Weights of a small GPT-style language model, trained from scratch on English Wikipedia.
Size: 13 layers, width 128, 4 heads of 32, vocabulary 3031, 3.24M parameters.
Architecture: RMSNorm before each block, rotary positions, no biases in attention or MLP.
Each number is 128 + 32 x the weight over its row's rms, rounded and kept within 0 to 255. Layers, rows and columns count from 0. The size above them is the row's rms in percent of the matrix's.

# layer 9 MLP up, 320x128, rms 0.233, rows 237-253, columns 0-63
size [ 95  93  98  89 103 103 104  84 106  96 101  94 103 103 106  97  94]
[[189 137 207 125 184 127  48 201 102 108 125  87  89 113 174 140 116 136 149 120 133 123 108 107 198 130 115 159 134 124 100 136 113 149 163  69 140  88 104 149 166  84 122  84 176 134 128  95 188 147 136 129 138 148 101 149  86 175  65 150 129 110 128  93]
 [146 108 157 145 147 120 124 138 112 101 127 147  86 113 117 101 126 102 141 157 162 166 103 151 103  96  62  85  70 122 126 116 114 196 134  59  69 142 175 140 162 141 102 131  80 125 135 106 185 112 137  97  51 106 119 156 111 159 116 119 154 122 168 183]
 [115 163 148  81 149 180  77 180 123 118 135 124 167  79 204 179 117 121 141 136 159 157 124 104 160 149 133 130 141 174 197 165 131 163 107 107 116 126 121 102  56 150  70 119  96 125 123 112 157 208 121 130 138 104 165 104 116 161 131 168 134 135 114 110]
 [128 178 162 111  94 117 118 126 139 118 131 103 108 169 160  74  80 181 116 103 115 156 114 126 115 129  87 136 116 115 149 124 133  69 110 124 142 116 143 121 141 184 130 153 111 124 133 114  76  89 129  57 179 120 153 164  90 176 155 103 178  96 162  85]
 [130 109 140 126  95 108 117 143 139  94 156 107 119 186 186 118 176 123 108 131 136 142 130 136 140 137 125 128 138  76 169 161 109 122  89 147 115  89  83 120 188 109 106 173 120 116  98 151 134 130  87  94 128 136 200 163  99 174 132 123 246  77 134 160]
 [119  88 114 139 132 104 165 168 139 149  86 149 122 166 107 204 118 182  97  94 236 127 133 113 161 120 139  43 140 185 115 143 107 141 134 169 153 112 135 121  82 128 137 148 106  78 133 133 111 124 120 106 162 101 175 145  81 104 115  95 134 159 141 159]
 [152 156 125 197  75  52 149 157 143 145 115 147  94  89 103 150 143 194 170 152 101 134 155 164 158 176  77  85  80 165 175 115  64 118 151  99 101 142 132 106 115 122 143 160 108 144 146 156  94 122 163 171 165  71 140  93 138  92 115 193 135 145 165 105]
 [ 42 109 174  83 172 147 132  87 148 150  94 153 124 103 119 144 144 193  92 152  79 127 145 169 168  97  38  96 119 116 156  89 203 152 109 110 104  53  80 137 139 128  89 102  98 103  97 106 122 118 109 137 103 120 129 120 192 162 135 161 123 124 172 183]
 [136 150  94 127 150 149 157 137 115 173 151  78 214  92 107 161 149 115 107 102 111 119 132 124 155  93 129 122 161 190 157 140  96 106 107 131  99 119 137  99  87 124 171 148 180  98  56 122 167  98 136 104 140 116 150 172 148 123 131 108  45 120 177 166]
 [ 96 155 115 193 118 195 126  95 160 115 121 182 119 124 114  94 137 118 117  56 202 131 135 110 104 173 123 141 138 152 143 145 165 121 114 175 140  98 117  88  48 170 174 183  72 108 152 132 128 171 123 142 139  83  73 158  67  85 135 182 163  78 183 117]
 [115  83 131 105  32 185  98 129  98 145  45 131 107 106 131 125 116 116 145 124 122 115 135 162 101 153  82 143 114 122 123 110 158 139 129 203 217  83  98 145  90 141 127 143  90 115 158 109 144 124 146 144 172  77 147 152  99 141  98 153 109 127 134 110]
 [115  54 160 117 117 123 146 119 146 135 142 119 179 110 140 147 165 154  85 124  92 121 105 120 159 106  78  92  96 127 149 112 154  98 127 151 140 107 113 121 136 120 131 151  96 133 107  84 132 163 127  93 166 104 197 149 152 166 124  56 117 118 173  69]
 [161 111 109  91 149 177  87 103 140 167 196 178 124  84 131 114 113 113  88 133 102  60 119 112 142 144 176 120 142 124 166  76 166 111  78 118 194 106 154 159  91 186  93 143  96 148 115 157 138 127 190 121  89 140 171 166  70 114 150 126 102 144  81 171]
 [136 101 167 118 104 133 125 140 169 127 156  65 126 102 132 163 101  91 100  55  91 109 183  71 137 134 141 121 222 136 103 131 120 115 152  96 122 128  74 162 167 139 121 108 100 133 103 163 141 133  68 130 161 108 102 111 117 104 141 149  67 174 109 112]
 [119 167 174  84 171 151 136 188 138 115 153 169 123 140 163 110  69 150 137 180 136  88  84 164 106  99 186 190 102 183 120  61 112  98 151  82 169 105 139 114 197 117  81 109 180 133  84 195  77 137 100 141 102 127 116 112 155 103 156 131 154  96 122 104]
 [ 87  66 115  71 125 144 130 114 141 133 157 124  84 127 128 187 111 156  75 127  75 107 102  64 148 176 164 138 123 117 137 139 123 142 100 141 163 127 206 181 184 139 152 146 141 138 158 131 109  85 125 115  85 153 136 104 154 109 112  92 111  67 131 187]
 [ 73 134  74 154 141 199 205 146  80 157 146 116 108 173 167 103 141 123 167  58 137 107 141 102 173 158 106 114 124 158 138 100 200  78 114 154  79  98  95 156 115 189  95 128 115 124 108 135  99 109 111  70  99 163 160 121 132 141  97  91 137 135  80 128]]
# layer 9 MLP down (transposed), 320x128, rms 0.212, rows 237-252, columns 0-63
size [103  96  91  94 105 107 102  97  99  99 101  96 105  96  98  92]
[[170 190 132 122 126  95 156 115 177  76 131 137 188 171 140 142 117 117  88 197 128  83  95  83 195  80 139 170 122 189 148 167 115 207 129 125 100 133 132 161 131 140 142 188 137 161 153 134 127 109 173 130  96 108  91 117 161 104 116  89  90 116 130 146]
 [152 129 111  91 123  58 139 114 138  81 136  92 164 104 145  89 106 140 107 143 129 162  83 108 120 149 156  76 135 179 103 119  77  67 129 133 144 108 130 159  76  95 138 127 115 166 143 108  94  44 184 135 106  86 123 159 120 126 137 120 182 113  99 170]
 [139 133 144 113 159 166  99 143 122 119  60 102 102 158 171  65  82 132 190 111  97  97 100 178 101 121 101  94 126 133 110 132 113 151 150 115 123 128 161 164 172 127 154 138 113 122 116 146 147 131 141 140 113 197 143 180 120  63 122  86 189  91 117 150]
 [132 124 160 149 115 168 108 158 159 131 121  69 161  93 157 183 130 185 158 155 137 165 134  82 113 153 112 122  91  86 133 154 149 168 116 212 108 109 116  55 122 109 151 131 135  97 141  82 143 131 139 108 219 123  84  83 105  99  63 136 168  98 159 114]
 [124 119 152 158  74 137  68  94 166 173 104  98 197 176 152 134 139 126 143 155 145 158 118  79 139  67 103 183 136 166 132 105  96 189 132 109 163 137 128 166 105 170  93 127 148 138 127 128 131 118  92 161  77 188 168 105 149 102 162  96  73 131 106 153]
 [173 143 131  93 137 122 107 139 150 138 194 113 168 139 169 140 126  92 123  82 119  74 141 125 127 116  95 136 162  75 110 115  65 145 144 121 140 127 137 121  95 131  97  94 125 165 201  85 127 131 181 111 163  85 123 123 126 104 139 155 103 152  95 125]
 [ 97 135 101 135 231 105 118 132 191 159 122 173 155 137 141 139 152 154 122  99  87 100  93 172  94 181 169 106 114 129 117 131 106 146 112 128 121 145 135 105  89 101 158  84 182 100  49 133 140 153 138 151 121 174 107 172 179 150 154 137 174  90 170 128]
 [113 129  83 179 200 153 115 141 135 142 140  95 110 141  95 114  72 132 108 179 151 122 149 110 130 161 191 149 119 133 172 160  98  97 168  83 120 131 155  79 148 120 124 166 118 133 153 108 139 116 156 130  92 103 116 149 139 120 118 113  74 107 138  85]
 [158 153 144 151 121 120 133 130 100  98 133  68 153 106  76  65 136 160 149 149 163 137  88 102 110 137 138 141 129 184 105 128 164 189  96 128 133 160 141 114 104 110 102 166 122 146 151 189 136  98 167 110  91 143 140  92 173  84 101 128 156 143 148 138]
 [ 98  99 156 123 173  60 125  93  84 113 191  87 102 124 111  98 194 156 103 221 120 175  45 118 117 133  55 116 167 130 119 133 109 156 117 141 124 129 142 207 110 148 127 102 107  85 135 141 139  70 137 176 104 137 155 106 124 162 149 172  85 174  89 140]
 [136 139 185 135 117  82 191 124 106 135 139 123 161 136 141 156 160 156 137  80 142 104 167 131 148  69 120 191 166 107 203  39  81  94 111 143 113 107 105  91 115  76 148 124 142 142  94 134 111 133 115 132 115 101 119 172 128 148 171  77  84 109 135 147]
 [132 130 125  88  71 152  76 155 126 140  82 122 107 157 149 129  66 166 117 133 146 156 176  95 183 121 157 116 127  77 153 148 168 104  69 141 120 138  90 150 163 152 115 136 105 159 130 109 132 158 131  70 157 144  87 118  59 105 112  87  44  90 143 163]
 [130 183 153 117 136 154 103 155 141  88 156  61 106  93 147 125 114 140 113  89 105 138 167 130 122 134 134 164 112 115 151 124 133 169 101 139 105 163  71 136 152 163  93  67 160 153 163  96  85 164 128 115 168 134 149 104 133 101 128  98 113 160  75 144]
 [151 156  79 117 139 104 149 106 185 141 221 132 135 119 117 122 111 125 170 183 148  96 161 158 155 147 156 102 115 145  87 120  91  98 149 136 140 125 154  83 151  77  86 179 107 113  91 147 160 182 133 116 116 150 164 138 124 122 113 109 110 168  96  79]
 [130 174  95 132 156 117 112 107 129 142  59  89 100 102 118 147 130 123 153 155 126 149 112 114 143 166 121  96 152 112 171 193 153 138  73 158 147 201 135  71  95 155 142  89 118 108 119 141 166 103  87 162  78  89 122 114 165 114 151  98 196 147 126 128]
 [132 143  96 135 144 109 141  95 134 150  36 140 146 141  72  89  89 109 185  61 178 183  92 141 122 107  90 118 143  67 105 106 152 125 196  76 145  75 158 133 129  99 151 138 120 163 165 184 138 119 111  99 113  76 126  98 193  89 109 179 134 143 132 152]]
# layer 9 MLP gate, 320x128, rms 0.234, rows 238-253, columns 0-63
size [ 96  87  87  91 104 111  85 105 104 100  97  97  94  98  95  77]
[[115 151 147 146 102 165 130 118 182 150 137 105 150 171 159 133 190 153 103 143 126 155 194 154 137  81 111 109 157  94 225 142  90  96  85 164 137 140 131 157 125 129  81 156 180 115 123 113  93 170 127 105 121 215 151 165 102 140 128  84 214 148 157 122]
 [141 175 134 138 152 127 179  89 134 181 118 146 131 118 123 152 157  82 173 112 116 115 115  72 157  75 182 105  60 125 138 129 113 110 110  99 130 123 103 158 165 111 124 123 160 130 130 112 163  24 139  83 142 136 154 102 119 121 112 137 119 165 122  98]
 [132 125 139 156 114  93 123 107 127 112 116 129 121  89 137 129 113 143 140 107 163 154 119 113 132 107 176 124 104 188 116 130  97  62  92  99 146 161  82 144 154  83  86 173  48 152 109  34 127 119 134 158 105 143 134 151  79 135  85 123 175 136 177 140]
 [149 150 119 173 177  91  89 134 135 174 142 126 135 181 180 118 116  73 114 163 129 109 121 135 111 144 140  76 142 198 158 173  77 123 107 162 173 142 119 100 147 142 127 115 179  83  77 124 197 129 104 168 107 164 214 129 103 150 130  96  97 116 134  68]
 [ 92 132 128 170 149  59 116 191  56 121 125 209 117 118 116 134 149 121 114 139 144 100 140  91 176 121 146 128  64 116  85  85 101 141 158  92 136 105  66  83 112 151 149 170  75 153 149 175 169  99 130 108 113 158 142 162 128 129 128 134  84 117 119  72]
 [179 153 108 117 147 112  94 164  83 138 189 103 141 204 130 109 142 136 114 103  80 193 145 224 112 136 116 130 188  85 105 126  43 112 136 144 157 126  91 102 109 155 113 157 142 102 141 104 127 159 148 109 124 125 123 136 174  94 136  74  83  72 118  99]
 [159 147  60 150 118  92  99 138  94 132 161 114 124 106 110 110 100 109 131 136 113 160 110  78 132  91 187 165 136 149 140 153 119 176 135 106 118 139 245  87 107 106  70 121  88 125 119  97  79  90 188 118 115 116 180 162  93 129 143 111  87  99 132 169]
 [104 133  68 181 152 117 141 148 132 111  66 139 119 176 181 116  80 150 117 171  94 162 135 142 120 134 157 140 122 172 184  89 126 103 182 127 115  82 118  99 158 139 125  82 122 113  94 115 145 130 130  93 147 112 161 128 163 112  66 163 159 109  83 106]
 [143 187 127 102 176 160 127 161 104 199  77 124 113 104 178 117 147 150 131 123  81 136 125 168  81 114 140 127  99 107 118 159 113 131 165 172 128  85 138  71 181 145 116 119 125 141 165 119 144 136 115 103 121 135 137 168 127 128 117 116 124 200  85 188]
 [129 125  82  90 159 152 197  85 106 115 134  99 120 120 107 120 125 115 112 180 123 187 120 125  68 170 129 102 130 168 127  85 143 169 152 105  63 115 169 110  95  68  95 120 131 201 131  89 141 129  98 147 109 132 131 111 119  75 127 122 101 113 132  75]
 [125 159 126 105 149 134 135 141  75 102 119 151  79 133 112 147  80 179 138 171 120 114 160 110 197 130  71 114 116 100 111 152  78 112 146  96 123 130  98 143 146 108  89 108  72 220 110 151 159 182 115 137 100 122  81 137 170 151 120 140  81  86 119 166]
 [ 90 154 134 104 122 133 107 160 167 159  98  66 133 161 115 128 102 100 168 123 160 163  66 156  74 124  99  76  78 184  77 103  97 186 145 146 130 212 125 115  99 139 117 115 152 129 141 160 131 142 165 179 165  84 137  89 116  45 148 103  94  99 154 118]
 [104 159  89 138 114 130 123 123 144 136 102  97 109 159  87 112 167 165 132 144  85 107  58  98 124 134 122 169  85 129 150  57 131 151 134 132 109 114 174 122 107 108  95  71  67 149 204 100 125 123 141  96 134 119 150 129 110 107 148  79 175 100 138  91]
 [165 126 121 136  94 174 100 143  96 122 201 133 141 125 100 120  92 133 137 168  99 116 124 137 159 177 136 126 127  98  89 139  99 159  68  96 113 102 173 150 145 121 161  99 143 130  91 168  66 131 112  94 107 142 120 132 140 131 145 122 134 135 115 152]
 [106 108 103 166 132  88  94 129 164 157  94 145 124 128  91 139 197 123 149 119 127  99 155 140 121  93 138 154 119 100  66 162 149  91 138 112 153 195 104 169 138 107 107 131 148 146 139 116 135 141  80 102 147 160  79 143 132 102 146 174  70 167 121 120]
 [109  82 128  92 180  86 123 114 140  68 118 111  91 159  89 138  79 107  95 142 159 125 155 131  98 146 152 149 112 134  97 147 142 195 118 128 116  81  87 114 166 105 173 161 114  89 144 140 150 155  95 121 152  58  97 122 162 109 160 137 172 151 107 175]]